Weights of a small GPT-style language model, trained from scratch on English Wikipedia: MLP 1344 GeGLU, vocabulary 8192.
Each number is 500 + 40 x the weight over its row's rms, rounded and kept within 0 to 999. Layers, rows and columns count from 0. Numbers have three digits each. The size before them is the row's rms in percent of the matrix's.

# layer 11 attention key, 512x512, rms 0.0246, rows 299-383, columns 64-127
080:545511519457548548580451475447509429428436528491448504519433464524555492506477521502479504488470468480493477504469545497502576494527447475526494484522526483524554493460509512502538518471506479
083:481534527506428505467557449501591464504539502547496525491461475483520515546542546441497511525521430507539456424488486517560421486491519507489556530526510476578499521500538514457560523492489466
081:535463472506506456525528408434504475517474515477487496541522478508556512597520514538505511500441494499436491457496544520559449459512494510521449517485523484527473467568500543472533498463453527
098:549578441531551489551586493529486578481419523548517537532510497493479562478454505463451502486506501542527507469541478546513510495489511559523383509504423477541556511542523510524454461513554480
093:531481459505465556500458557556522556460570489556485437494487500447509524475467478467504497487514417463477498552535538425525481464483521516517460458483425541482557487480491481544473425490534541
086:497511446539509437524516476421481518561496536460533519475531488516486498562438472508532590526489474516500530483498524502466541441559539410462427505474531520477433465469472576479451501519482509
086:493500474550593482584515473458537501494481509520485527493442508529546554499504554514468565535500573483519478506538429505476568538538574529493461513552509520528449486522557526518506554513469475
084:560521503512564504534494472504406448528450475508493455543524562530455517486468495553445529482472502512581585520479566463515486519537445443536441430434420524481546468581558493506493459446554534
088:516477492484483475455475590595447541469558443457499568442533528435477489461485474494509447548533548533489458507468484481485497518458525495470560539518482503391510470521499493500508499506505502
098:468492467441510521545454543504447505499548491474528508507473486484479491476497538457520423487469503501477502547489438437439559510460439490534544458519511543464486510490494439440486511481455526
073:434501471477466472433493525513519483539560550473551535453500474487420586489540560488507462546447494521567471430472443518423423505535512430555490564458516500435508486506431496471566470439466479
092:490520534475460442564514506471531483520517463393446492509502479543553446490505465493477585540543534492483557421495537545500523499523451445549497464475467527522482482507615578509482499445555475
103:499532490440606469479517530525486490554553476520502501529566503431455505493504503470504409523479553530497523523519440518434520455486555453512610551432487469501493499450527444499464460530520516
089:466447554518445489400537488509513539537487496519589491421572559450495481534466410522516480474537534506451500436472484514541435471498543503516522499460471444472482480497525509503510488515573460
098:521470511466615456554526467438490499482514573517529477515523482484532484479411518481460517522507506501473481442531540493493514514541486496544464591442500447444477474532500516420468590520501517
097:546456467462463511489528550527521557465510554501538465467525480392542463448464490494490464488494430458516480528472480499514471545391449609459465468488490480549557499488474465459485539544580528
099:600564510494506542515387517494529501505527532469622512470478499505529531604539502428530494449508413526492450576565506475526484484464505512529516506465441490491493483422495463559463479503520478
118:523509527560417476497490459534511470417524520484463501503485463507513451544427501498502490434468565559542488478535591488585470503545462555489501522484476508542548530551534490488502518467540448
087:553615481477493515592560535553407478518453485544493502495534482487558416468437484467468511406475489503533446505531627445468483486444484476387463509561508559486547511551558499610431539506529527
090:538527518554482579583472479486495496461487489435507511476461465540542480543535520480517475479466502503494439522477527466488572517536446502495491516520485520503529478563506506538518487479461573
105:488407495525539568458498559527547453497514521512580447520516523426560473428556497495508499459526454478524534541461518524495559583425537555518425501509491514445503496507458477504442514458587570
098:518550499485455546414426576555392576547486535545509542477473449508462483539387561429492492473509531493531451507552564453523467448595492486465416501560464435473536497535457451529498507525472510
118:474453517439489477476436549516468535542467462428435536505525511490413460469511477520506584461556570500446501471407541547461531505536415513499519462523455507410439489554495532496505517509503562
081:537520569488529504515439528580498576469463479506496478484511483512486536474540505479487542507446489530498506533537399439455473494442531557496558527538487509450501500504556510538572528522443541
119:463542525475521516601523504481486382500473509530515502503466531493520459540441440469480465479474457529595502510517442532460498586448480572412510462519480520520505507480534487532501521574475485
094:469483514481532538556554430426540452491464490511492528557523470527559505517493506517491555463542500452451539459566497528532591530500526517571449491510540535570497504523573512538509500441490466
082:458541480478545494541478482502491470508490507455524490560447467498521471498461479460538435480539493483511451506475492480476549535527392472432509487490535439535574536576537492528488482518439531
089:450517490497509541464518523520514531552583475514506526499592522482470474489581494487544499496498456504443505572433481385465452528510508489591500546562501556474518495362447494446501520476496564
121:455530571523507541531545486459540436479512480490467458483488522478488428533497506520486561515464501468499537475472483557454500537565440507480496529467485519513485505439461502513514509485471545
114:495570502501469534419493527590478509513524489481563478490459477544477410515420532444521439477509541483562527555599575544516512444481499547463517451523488499477469510473506468553476535499533483
111:513520393445443497481488472454441490512486510506443508472507501492486492482564447525513520478475460547560489554430478466512489461480533461497490509450570476515467519451497497492393448581527533
100:479508441472433508508528556519520542534519502544543456482531490481516483526498535502521454564518436478476581437438541585440535495455442522480492457537475498506487513471511488528460435479546529
091:408453477492514521476498463436515516543558506534527494493546554507375527507515454549470553537575415484447520434480437501438486496464553440523456562459474498484492489411497529401516490472470503
104:467475481471470497476461501521466587513531527474449547484519480481508540517522598511471536456466524542500463487465515479463470504482549493512499478566489454461536459502484494477495502434491468
102:469518497504549495541488494454513527512483553531515474595461527501528531491527494473477553521494471529507506483447474431510520484513543449527506503434529512466492536623524565490549478598488531
086:501500422513523497457547480472519502468512468518449569487535571458468602486558531519493499494501475580494449548471443505466413540522576400522592528512517498479496491467402526506519496470424504
124:559543498510491510473494434504485504534491436570523506466499456432512433567542499489471491473464448515539458601540509492481498398428548475514541541487530493579502508493495547542366537486504509
101:451436430485571539501538479431570514550484497485496530468534548499451531479551502488508475474530479430515447501392507457468516587500514546512477458558469552494502498512477529487469528470503547
130:547471503492580520573483514449489485492523494557501477575523571471562601471515543529509465493511443451434527586513453412498477461441588530521462461547427535498511497515467501472512508518445464
100:555528485549480509489487503545496515484503565395524457527541526530477538508577503485531438464462536507478516504540465481472478516488542539632553439564511476396441451536473441493482474490460509
115:451473457560470551517554510496522460431503515436502519535555526485534458479511461514485453460474489531497496383517395532488496606502471491519540511476536507478470504494487560506526543528490475
113:450542490543549510452504551446496505568440498540597529531494447500479494538489530454537523431472501600516540537561568447490491559480556480477461477587458454455488478511466507539442542465486510
130:449418480510507420484550480507517576521502456551547587542550440513455448503463498576501541505485519460451499500530534500509561450425510491505444462523466508538558500480565562477405539394544438
105:493499496507530475504484551545498463578485530530478518483569464516502425537508512534519405509498544483543463570442596430456510450549488529413502487519516519536535497483495525512484561586544558
101:575550425520469494445501485494497516499414480478452515433476498535511491515485465468538556471525594531497530446512508582530532554556551491461484502469501501551539485450445517566529432460522464
115:436547470549564455513579459452538477480501473477483583503539492496489491467597477513523595561481449537488482458522423502498486536471577376574523554519522537490526504411475560471475472432501446
116:375469490464511451502483449502523488457521497509513499544462518519516508521489465406488517525477410494511474522552480462507513488462529503529540479463436512458482507561570451428544474490474560
117:533440447451452532535472506508441581463487507461377488504478517516489599459505514498515522472504488497495416493388509493502457554504433512491509476474461526451496501482455516466481484543476476
107:468429505538530530497484430428529460455455529485531496503516553460502540524553484562422505445502474467444508415489440547470503524449501490550523472492464525537503463483544484465537507491463533
116:510535544511464422482522492521462545580469509496536485420538502555491506454491455593507522466534537524523494465433481390545473468582578497485482514471506553543571520487494525563498517594565479
128:435498454524423527446436531529525528471551532466486503481515440495378411548491502517508552516447515456513488528492543487554543458539423543561465521495502451532458537518509515484451538474503579
109:512467544501455482543508501531517461444549495536481467497471487468521537470491520493464533505452481536542521481426452579513429498498544458509389545472537478486530490460487489456519522423519498
117:483528445489509456513456482494528506516544457497495442484453520534462495516468376427504474527492469508518491565468505414496540507528514442447464454459534507488459519537437493499504518520456551
119:518503481546512558551460485539452535500553543486484450520515589487425603499478493489524442480505424463478512499434413435520424499490511595573465509552479522405449508596424473450496486548516458
117:460457585501517431556468531583507499585554486490483517460549446508466447482485479547476525511502502457542488493393511409465483384526490524442458521532537526469531542584553520532508556527540489
126:387507525482571481505508462495522489524461520476487493503496523484532518486458529515520572534458536512545470471450470479506535567519495452408514513501574486505560499501537524571516518492512394
104:463467509425402519502526470503457533536536473570425502521476516480513433512543438570497473478454487437526503561393438453482522404481450522481489503492504524497497501420545483447484455481522482
109:517514499504437527446474494538473460454513526416447475468476540441530525504511545445480535455529542504523458447510412576513449565467509576434504518530508462417441513523477459542550500524495493
098:520516493471459467520525554477524509541552468419452472493499487471510483499471495490553526536503489532464459514452502502502519536498412516505462526477513488471478526524459503432487534510541462
127:500551445542465556420537512505542484533560514476435500398493479536451491485556478502484476514533506483526461418482568528476513527541525472454524520500521516508539503415482493508512535518447538
112:555558462543542467518536522486493539513526444408527507496504456509532488507419567438526538457502530467443462564527542466550491496485523498532501481503491453555498521556469537537470557498475456
115:531504552503487620458437455562483491464516554472545460445457496570458476531511556539494486443506511536530499586552549576525463501487502562466504485520489464491477497442453464492484455463526500
111:521471586447510478505470494470497499518484515451533451494473498461508482482430554570476526491573495478467560411550577553535518480519490526466514489465458493498535491507586462490508493480530387
114:450560531479485521535567478489516445487484528485492531595500519575573519510552548555527583478469497545477484494496482547495468519461525504518488432579496527503550502413508442492498484489517452
111:529534534553504470473515482480579495500451452539420535373488459476538518530545480478532578551459499557486482482506500452512505490500575446531471501571501525579524486516509535511438475420512499
136:493513457510509491508517411471541510442537430403531497465511563476487532522555456505525498520569492473361477467540433437520482556451496534586543551480443482499545512487430515486516474517459512
123:492496480501493448458518486508510492569492476516516491537541457466481557511501518569495477520556550444472518493502486562437497449527533483553544454495490444468523496516483598506484510545503423
110:560506476435448404512517490457450555516430478576454477536462453480557493454456529517481542531519532481502462519513530526545524473511496487464476527483541494551564507533490533533487468548496475
118:539550463540539450446460466531522466447403471513550553472463486511582533511546494488491528478445574560521485500610498508500520590473578502461508431536490524529520491532471480584567489464479477
119:542497487458484625463550507446520430524535498458478422466502495475492437490458470525529419489579476446490522501505510590494479561501458587481499494492525486502515499390487453472414521568587460
112:518571488529491523427518516506493499496444555465533514516557490537441514501552476482547533538490500591537539461575500547466481490555515432507572551430565456438457495498484514557562483466476525
118:467512489474375546433503511589466542516525536471391520450522461493465413524551515489505488487400574518561495501489501571525486445592491542566536539548544477560526479458497473511456493477540507
111:524461501515474532532512451515503531441486525472459501524454471538522520485442531474543523457511506525495507420508545533580520536517424532613476515500490476511479500565491473473432412467530500
124:480487458493567485580560489452590467478487527510545479497518502507490495542459484503482434518519476530472488505504524529464485562477481434512541428544470444529432489475508465486410465482495473
110:483498518518571573508466573510483468501531514525592506499509494487471540461490547476470482510591507521485532469602526607472498514506557455475564486524422484520545513414564493527538521481431446
126:500531499590518443453427435564418484484463527460556503567516530539533504481515538508501600454416552543513535505526464451556440449464506512495489484470492490490440483557468484479591453539456524
122:466502518517486513511484505467518503457527516481483478525531481513542500519562516483511521540486445550462474508449486450503499461515493403493494552463537508547470517529500463529547493537462600
109:528416510478518480530524508509482527498484495474506480518532520477481506509462484505479530452527519511413601496524559580506524460510485486559491462480537491523473475540497511462510452441453465
130:501578538555547502451468471487528490517496456513477539449522490494477492484478440445510549458459487513531521519522494472545553468561520423434470560406502524518431496490500567477578465435524419
096:606539464500463588454515522534510507483498456515479444433488492475514507493455525417481488478510496473560522490542511632514489529550547516459460548515505521476463468491479502551527483492474468
115:438459472423461480523479472522453496482548500539406505550498504477477554489426482488434505500523495457498472476444412487517491453528477509474428551448431493511542532507532527451536499516478448
108:510574599493532465527475475550450444553502489533528469547537495457563482507486532489516474482432487520495554505572429455508454437520507541455445554517475537500523501500537453512569533535506487
117:471479559457521472504504488456486502546454521466506466476479539496554507457474537542504553501552535459500505424395493463501511592477487553412453495477464524481589501519528512524563454538506431
100:493496488557481552445498553490462536478538583461509460482490425485425523489438600477491466512455521505549490476562502575549451494524499508480534521506496395450498505481483451467476535457508472
102:507492487473554543507495550477554430485470504491495525464519502475470557481484495504475426485612478503491485469522460600463479557458542540538513489571461520471476518482528458516496527443486459
# layer 11 attention query, 512x512, rms 0.0246, rows 300-383, columns 64-127
085:520535508456528507529416433564526534515553557463493525441469456531507351538541498478541536498472576510461513491519560405484533513502505516523489496513483522438500513531554502557532536496514538
078:502557520506529477456494410415465574502424518450500454495473536506524558470463418506483506500555448516523485515473513386493532482505509477456591468567457420480490456512490457467505482450410502
102:510491551525460510466550560492489554509512470453439451465448558501530499491469502531469512468542431470485519464446485485484477455472498528472512511532446558503513517550532440495511513525477467
086:476500490506442483427517594447482450451464517524494487579534528450508503537566495482520532506501445554506554532489561498562471525504482536504431453530572514499480473468501536516430437476483496
085:518493470484474534537526545455452442498453480555478551559553504509527626512540488529467470528538455492503434571486478524453441500523486532519603560496476493488574562503493500487466495480476490
090:486497470551494555436506520448452456458483464526538462493533528452492574525424485468460443478520495490514446537500512525545525496501469424475479521512505431524554399505423546540528534511499508
087:509516449523493467482506526466521501507482422492447475446527518466435507438404494519469449515561475516476484453499528561494442427486524522497564477502537537525463510502478466481521456438467510
085:515409556479451477516533543566496453503505535492467463470571473562446550530455478484473511532511535444511514489465532503491464545506502556472477465484528448512549545500543523478474463550567505
097:470502515542513447457468464471476482439469489528447463521634563487480592470478458505431492510511455502530501493491479537525456513503543437523516535495592523556560306510487543503504506502555475
077:468523525509484533530441484564549511484507510431433524449475517567431465417482522488515490473484598493498419468493503546509433496533468431528573476464513452578513553513566461568508549449535506
097:512547514463501417524488403483592496528533453475455506438539479472479559466485486502528434484551544485463458463499503460470547419538460393535621577514521437498487554440560491480526445419522500
094:457440559531489502495495497482461576434500526552544518475535508513461585555470492509504507417587462510475513513512450517542452461452540558457455458512458513480459510593441478494545508502542575
099:526524513452462493526514530502542561477511535512508548497493462439523383484525484471514546454470502490506563487457481485484503483449548523527481526500479404422449594546486490493451497543471484
101:502479439481474475476460525482474441477480551520490528521564466419484563468551452508487447538406494570520532547513523496475478488538535549511517560504486434443484535480413473430512527510485552
104:497493518459469483537496544560554537447517513542496525495444480494546486482572513473505556488499540591551532475494477514476542484542538552525485486473460509422450576521558442501523484545526541
095:449570553483527447575525465502458528547493485521460506564441531553475524564588556455563483556551533489539527465520572598481532553546536487530607508500458544476566473476571532478429507501472481
112:519468559450485500560511486558453496555542535475464498464434513503508362497463521463485544476442535479488523474529477429480536481462464518459552519495445490485450471528542481473551504514507487
093:570455511504497450502562482470536492492512497576536522595531483479490499441489468478502448467551504511497520489479485451451466477515582554439445507476503528419453450529560489527521482441475552
097:486485541581484520544521465468532453504535548503520442554527539483556569458456485535485531514492453487472548497471455472488465534513477500476415505574509502481509367513534458511461510423509546
110:499462525486500495465576494436545456458458451562534456549501519436517531471551472533470480527531475518524507545447464442458458507469477514482525496488506491505539500443501508473477476477496441
104:483512479492462479456500483574535511553517517452491498429494562460475516450549476524514535471455519573481488521492477490432474413508479521474501453540430533468515480455459538429494490515478468
105:489427464487513452538618477450615432454477498502505580517577533465517538560524415521532496557511533548490521458409512560490428508522467446580561441519508483422499590461487510475526496549491501
118:455442559510530495540442509481466490548487501578510531462403513460479468530477494473499491456494525517484500478543481507506540524547487518421474467465470508452441491497501521522562547551576522
112:471462508403524476620527529497528476552486472513561525538469512477493414583500524440564504518513593439492517421561527548499555511526496495508507482510426506487414503515491517477501512455536488
096:478471429524511529580533468449528470492531496457518464514536531476510495536522497553546493486525446439507435528474408421463527527435483447507491559517508488497451532467455465500472444492480528
111:508536543527458477483456534480450470469463489549509427503590592509513609444470416468500441446547465513510488558490449516475450516538518426487445514550527483514503396517497487534569492464576494
125:477575537512502509505519538575544506556527432506520504460494493461480464488451517414501520492518462547516496492459453517501468493541484515508457533446467511509479551486465465483503510460517492
101:463524567496521532552368510507487479507481540476536474471439519471551521512559476477460578532449547470455480458482508446524577549488426420511494562493527488592410493488497493577554482457489463
103:525505508413504530458396546490453463451465581479542527494455472530489490503533527504462521511494530444567520501500497490552615494507506561479454509492485487490496527461510546482546488516557509
131:491453485462550453542508473462553485531493473559524567484549465436475557496492401522543503546537491507494419445463456503499489497477487467488468528466556515474550481547494510501527556507524494
122:418543471480480448503530491502468542551484464541540490528507505475482529555461516515407545541583430460433568384464509504473540521485454473519451596484508492548436379535602525476541472479500451
088:508517532538461479522501455565542523517607510534473583436482553470445422522527512389569553468493513508541564502481463473527459481514522500518496523415516581475493527519562544514474518546521511
123:523502502463518442494535475530500512475484542483492451507496518437509536517493514469412538500531542535483466461495474482442499501446585452573542499472446431491505500603568461507539513538490449
110:565508525512500519505504500426480476528496470517541550522492511475509515510547442486496503442452435416511490559464489423496487545485487512512496549448573510484453474578493602606503516528528498
110:521494530496538451472501450566563528508546491565517519506464473470492505521498525449552487529483546540597414510499476535523453504468542489583512578459489423538552501496514446441486542504564527
128:530488487524549469519430453474504450528477570566535454462444486517453466548535506506444519482464533453583493548558499492486578449492514537560473539513506523465484509459529507497469474486497519
122:523504495473504543504544488566511523530516524511583420618550570461503418463444482517464406515521455479461518546468447478458466540448515579483442480510529527473539523551486431557544518514507475
132:555488491434459499522463482488506473470475499580498498622483473522613527484572516474510475533551512478473552532523536466506537471549552518579450469520517483479531577537523503529487487566478540
119:506500535596509503524487473580503534464458505405466507500544539490585486495540461504530457529549470481450500450512497586482479486475526465608557415464547502505499503571519465512522464537490506
123:487472552483481512539543579497522454502511508432481570462514512522483449546499460570480501546510490448541490442427448517511467533484529497497507490490515465540496586510548552484522448500508526
134:508527475519506503425545518532466516500468512528602488522487455486481483519519558466471539434449528571470517597554530466489543441494553541461529456521461501449509543446498507471455501446460559
122:560475382523508447503626463505564476531522470514511515532539474486453375514494537554435536523530463421483541487486515484530504473491516477599519445512489490493526574430542519473430517528495445
116:535515469490457508478459487544559424510468548481498447494537506539451475464489477546458444455469546569522513520485487505472510488546482546472500451541494473519528511408469495477531509440529484
117:419550494451469565489501546435487571467406494425476532443419500503494535424429492467552554436509457484496470484463573521538571587473398436445482535453469479539509459486493540494499454463494438
128:482521466552555477441640480494525511548492444560540598485582459473464432520539523452576475521482518474497469540488533518497484506500504461528559590464510494418477500440516522528427482500567494
129:499466504511453476450550495493459497486566485481458532551479515462484433610484543464518535497467476429479497500526492513464485478519492547437532456454442495460524546548556502477521460565507571
125:449435454522476527494571472513434512523487578442460458562515557482483475448500453581499552468478523539494439459413455545510385562451490458471498466439441436495529484552488527489538551549583492
132:523518529574515523441524515516504457489485516507507537522475519492511487505542542543556518510479476425452541423493469550502555573481431508536573447422551598513493483485570530480571431524456545
128:496515468526450494487481468528487547537436510531539447465554551546456506452468520536482489408521484528591509530492453393534491466556495531457572541483465512504531460433486524506473493555514421
130:562582465535507571548468566517477495514530496429489496481493479468431461510522534516510499531451468492500498507530495537511529472472439521546532522518504521560518448477495548535465508491466529
129:452417534544424523507497577485513474489512535573388511458516461474499482459502443479485512509436528522568537481424511552507484504531488492530472521451556474536433496430498456431545467479541506
132:456522524439541484604429531463494479480523527440536432506553607499483462499467478462519522511512524418495551521502506505534513495555546481438480450480492489465497459522560495533544517492551518
143:536478585561498537503508475544401566538485500526496450544535581487491490466487488502506449492564479472454555486467468540485384455491539560536473534502528535453467461652550531560556453564556414
127:550492462577519449536468466536555500599581485524448463434554578510459431516510480501487450477510485460533541485448488453502472456531532474584558508535530542536488459484507481503464546555485390
145:490432563528617490535513474481481429520508479481476453497510511506500519450476507573483466558472498502528466433470472458547544527483538438464524508505526497520567516477550482514508502499542435
121:532523467455436488487507470519459439543522550563527510523460482499462401518455516478458464467543466485574469522474485479523485489563445460528398518498524436507516567449522431515513509551569503
126:424461566512440519526445530549462522549549510446417512472410503465557542488533513483558517503523502488497408428482431566513483528495425524448490538517427491513442446578495490510557467516524460
117:541510474413537441555529513447556479499523461424493511467513523455513486518530425495480512571564509504471430512497490496428457423435535465554476533520477453482505542486425469467449519441447493
143:513479506520505510486498464532494474547508517410453452411505472530459485513485510466518519501500523471456456464522502520498531520497480514496550571406521468562496446477527568464444460470458504
134:545466463534595544558468558482469516478533493451545491485527474494511520469513508509525491477507468397457460570523540474523578498430563547576514473555434493485531477518475515484461501497479489
130:514543590492530533500440455530551502472495509528507502529444531544557560530475595420469522465508536576584588456571542573555537519490506507469479536545511565525530465524559510527489534466496451
117:469482546449537451566557468462521416506502416471409473438451521509542517535511492476509530536505530448490536437524526474519548495510500488531534475522485511496578485487591521488480440495416426
130:496484495505512491465603456470543443507475474501464537506494458505545506578564479462490462540528550577548437523510517498446484468516501493521546493535440448470524594429496456515369520496484491
130:489492496548532472467519465492554510498509449561424475394466438430472472494455480461547471495469554508491448506500517546434535508485477521478562527490522519476499529454524467489420460405490513
150:512515506449535490591563467455522570471536459445555511501503580454517510482431555473593515547573429437431513449506455510489465510488471502531517565470446553468558423496489525512484463567493500
133:520476491475491454518464478546484437523472520441464458488518521513529478538547507475447544533556526378482358454513489468544468462482496454596519503511479440581576434474550560483459463509517478
123:557467392396456436456439510444437509467457522516466505508483446458526574511445498479519510498502562436504398536554545496509526559487497534483432516522486485518583457481433553512485548512484472
145:441492549560512485505449458527488539443479529471473481517422501517552511498465565511540525466448591539482516491537495525527553535498490533405541425506439545476482483513512476506540508535497554
132:510471527406500561503527501454529412496511495456523485457461495530494499518505446528481484518554493482528477488480501554508480533515518527474479499477486443467527539471470521509470506447519475
123:522625534519514488414453498517524515457410488493528551468547467556486560498554524495483519523531480568490507456496538496594505483539527439511603502524552438529471498533535507519505493480511512
139:500523536484436545495418523553479521487482554472409515434461460538463550539450535458496487511482507540615452471535550541508481501541431456527520543547466467602509511492462509509440510487566484
128:508515454531474570476547498439457512464459507492508538474502479465492496515494436528523556425476466514493501514483531528494464500371428495498502488495478464480471475514431546514446501487474481
141:502512516451575505534524561461587459453468459556558501528555535440532472511457462501508441475561493488453525415532516578426489574437541472511570432492527534527471468522551480527491517445503464
118:494504572466478466478520510536521488515487449511451557498504533617490548551534552475529570493462549522511538506535523510491496578531533457489541465552521536515544468487614578528487456453457463
138:533549474538521529450474525454494494411403580520491528545508526543504573433542536538508522450510528522530525488507490512552461469532510503535521438557489547488479545529517508512537504533495481
137:498499505492498503510456537439532548448524553492554534535523489511509586520520509505538527573512437536522464512475452427478518500472472470503461556489547480532481457509501446503503435431449551
127:484499469460479507521493463421507512473463488504462519482475461516542520515406507474500537488556484437470579438542539542521465541476469452529456413524558524525534501555567560469510507495445487
140:471572568522544499429480489473485487542499415519494554431459495542482426465470500433511524492472531474493520507437504447553571492529500449445475539454542505519476560480544497492504464473498531
109:425487557488450577457436557489416558490500508512454510517421441569538525464412541503525517475508517469507488459510542526530549606526455568448437566488507517565455449542515568454543476464545513
130:455474442493457510474540517486454450551550469480412524503544515533451474484530488560547492516473484475510481487462471450520466472509488514514457558512455472541556500428539549445498445561537492
117:496530551512479493438466509454448517521503506557470502471474509516534546469564554503513427490519527543475574527549489453563558442583455577507481518532461557464446532440503457463519422500524509
139:474460510418505443517576495495488450490495453450443438503491558431567542466485506513481534506524490469489449465415425444460465533474503500416475487438453557508558481506533488502576470468449409
110:567513572525527543462471548561502531461513463468436489504533469533487502467521565495461549512463487560518467463561536535577518529465559507562541504522506450587505468540485479523435536439509491
117:429486542575518500475519502554543445564547414535483510497487510516506504528536515516562444502514470512514511476488472592494451559494486543487550477573494517486524480477536458513495430500463491
# layer 11 attention value, 512x512, rms 0.0246, rows 256-278, columns 64-127
103:518505519479439461542482514473430504403492528532475491509518457464507539518518498476439510482518457533508510568463495458506519543479501399512494470516415490535525457500511455579489568468510516
093:433494432471471490521463465519499526518485486526412516485495489551492523446432549474485530487393505551517511554540451542450467527522448411498443500547509457493522403573459462528498557500492512
099:374467477523501520496590494540593476472449484522439448513478455470531480516500436527562464481457548517506524526481460525486510542492503459504484537475522447541461592479510489560567499492533483
093:557459489481465486505566470535541412547500497509503527441471398437555507465565547459515535570593486498449514488493535499466518466495527512555452516529495500501550592462547522438505539438484464
098:502479513531461507523559473498435429473473528431524511569412478470542504496563542522475518520449544484511484495452468508472494498495540483505489554560544467439486570512492500580514452522473625
100:512476512511549504525512530452489489408436493431481573486471498548553565467522529568470490467433522567572464571484443496458436530458477571536498468552453475467489480521493457522465498571522477
091:491458490570467475444486435503481549512479509463547512554473447478537493537498502544500560432437471502519463555484459477442480488535440523472522453596506449578543397453556478483543466541431536
101:493462533465469525502449501538488506422555566409543506475383529544546515441468564493469565527461532548466571526501506477534463655493504467475483543392464499514478570561414479503501505472576529
100:566509492487519543507526478511482576521458452541481573446513519516495516540481548492424532455514512559498491479545479493563488464487512465502533530514480506537577467581494531533412508436538481
098:419508526553524467483504456510453456562454584455513488561487461462451443489444485469420508501512466454527480505505521459462560490502486492535527480540509470456507438548474449482508422508392460
102:493495470533500552538502509527500524464508475537514534448457572423533526472499541472438545529497492484475526525539513520587462561447466485533520462532481471482448443490550503459437497515588404
097:516512486477493482471531483518510531521495551450431489553517505458470511406473502558565471470529466510523446511502523499512500556516449551464450459500477520517538500483454494458544512516545404
102:579538517554514500480430454548485522498487510516457539497525506501427507521403454475515502446446488496541513458528469498435507456546492517472481528514518516471440524492462542535469501450489417
099:522515479578533480504542472546474439509531548543448485488551481549488530498464501496448529518491587513455464430521469541479475441480528485459527573535494511485519437492512478434541510492380443
103:525474489520562530509520483532541527469474583563445529455498469505507463509456526565561485519476499551521539469506524547489456507529449506530574539462511514554491575540519441530540480518528489
092:446502524472574473486492570543421453443491436465510431508542513534453458541403467479526484445493517501534590508512553516551489496484444559474479484527455545505520460526414531500468596522550532
098:533491545486425485480540480514459516508493483493446495590473481493513490448522491509530467475471518467489465486504490490531502543531544469530532489394548511513447402482474495477597503461477520
098:528493553502436523507528432454573514442503534462559520458453427482542511472493450519547499459498513526536474477488532521526502472491499537481478529507505508505472559463474561518486516497535479
102:489513563490525531539411470540515461486500468475464508467457511541495519546471478416489517496536479444475481530487502457533486511543406478476537474451530528618508455527534508557510488497523502
104:496451544490483549487488482484484525581510503479460519483485477540541513481504501462474453465523544506499434448514519513454498403491506472499480519485477575597475522575492518537484455473432461
103:492549507570470513449501463510527512432570471461553480549499508500532523521543477478513512554471477511511515515441502460439449492514426454455522533523503463507477527454515483553535457509508489
105:440511419492533451529503540496515452527525501554471420491568578548479462485525510465576461434509473467568475505469505508465478464516570401474550565490486570518530521423489477485576450507500558
105:470501563541484477519507470518439518502536433511419473511590476463495448460479531512484552503514482499524576544448527498447538556483542494543506461491401502505468412530493551483523498527445530
# layer 11 attention output (transposed), 512x512, rms 0.0306, rows 256-277, columns 64-127
108:499530585486532545495478464461465500527543457472434501475412446513521526547454522486491521460469573562479495458513530530531549473431416495525446478470522455537509441521514497469571536505462485
098:461476586486519504463515475534505458508541521601523544363516480443546530580544505473524488540522472440397503505513503557525472601530504493483490565511504539502496511512506544495508450475409478
103:496464485463489494435472525461513532511588467505483576535504446460438503585527505468456505586465472514559498493496549493533556516485475497526517473490496484440468502499483582499398456558512520
096:513472477468550508548472573482492471485471426453487442544481448523472437503455438540443489491442473546518496541580495487480448620435471452425515545423494501469499486541484503471526499488542508
101:521519603472476500431452570504539425479435423529491509519474460550508393547485470504530429534484502489509535449490488481523539562529476539517461515538490518542440593538555523550489552444545440
103:415547532538432468423460531434454496596502562551530507442527455480462459440491522484537486495547410441546521485490499471515553620548518439491497544624508529532489454477579493482519461491518435
095:528486527508562527583423505471569507505495408535529501472481449522583490501493512444547456579524512561506466501549577485491436511454514508437513507501540529564528506471479553470507549453512513
102:474533439522467524530503552482505473474455468430577361459536501456543489440481457451487427477532523513494498487543459555490560553521465501429528450516538417467459577521540484472492531491531460
102:460490448466453513442530415565442541496521557524501449524469503514507571516521471487440533390490562451482481486437507522487538652517486526489454454476456467473409469520505496477547488487471475
094:587548470495509483483541483571542507486444542499543498522464537521529478480452456521615449443512496539455531518525532519520478449441510558506491557461541477577539412436460563511590513453500450
105:534577475527465548403445491535430485517498498478458530486533591472505488474500526544454495441508492505491488446555504486515506607528515436460520512500481477539422510546485444498511568528580509
098:538510578529478397523459541513460488497509543484513508485531599471437455516413565485402518490540477497485470486486462472476455412512581487548469515501488438468550486494534476502454475503634475
103:506472469454502503535482462506516471503460473481527521547478508467502553507536542472494442522547467478458441469454500530479493435482438543508547524447555461495495583513514487560494510551491502
102:468425476517544514520563529541486542444513528486557483424528521466480520596507483453553500520445508484499519592487529526537458602468526500508468530545550460604472459486464515495462492480445539
105:540517508439512522486473526467488541470532488509541518450557548472451573527521499485438518514590493512497478486447444478480494591515509469526414467516449448496542505461493477461472558575461525
093:516506438555458466417531522565481574543488573525471571564515472505451520458535440541524458482541438480430509489467473519561561342543494559547495516496539513538479521527418477455561499532477541
096:536568470492519450594510523544495520534432495460492501503433506487520408556482534460491492546527471563560480506512510432501501351484474486478570526443541419433547487467500530504477528455474479
094:481547541435518429523447462497531512512491532489538444479548458454485514461474542516484585503510532446484441440526451461442449634593463501509466454480489484384546465484527435510474484509571555
100:449473422535509531570519487413482556536585493544501466480532509530516538488514532500526478465394547450501501466477544495480432667536443497550518469480480546451495581552514529461429496523468531
101:456485472466470461509548505422455508491461496548540431466503516516477512565485423506500542461479524515546505507460595515520504608463412509512503506477536502456494399467439534468411507545445515
108:500515492403534478472468537514482539495570464506531423512544472485481475537448502484499476550485568489481520533483537530492475470447516459527523439518467515486539501544593479536444529453471449
107:506443546489551548485456508508561530430491462461475481499506523504536515568469483485527504594494473576505475504560467505528472488451518472506441396552499528552557536511522418600535513486490518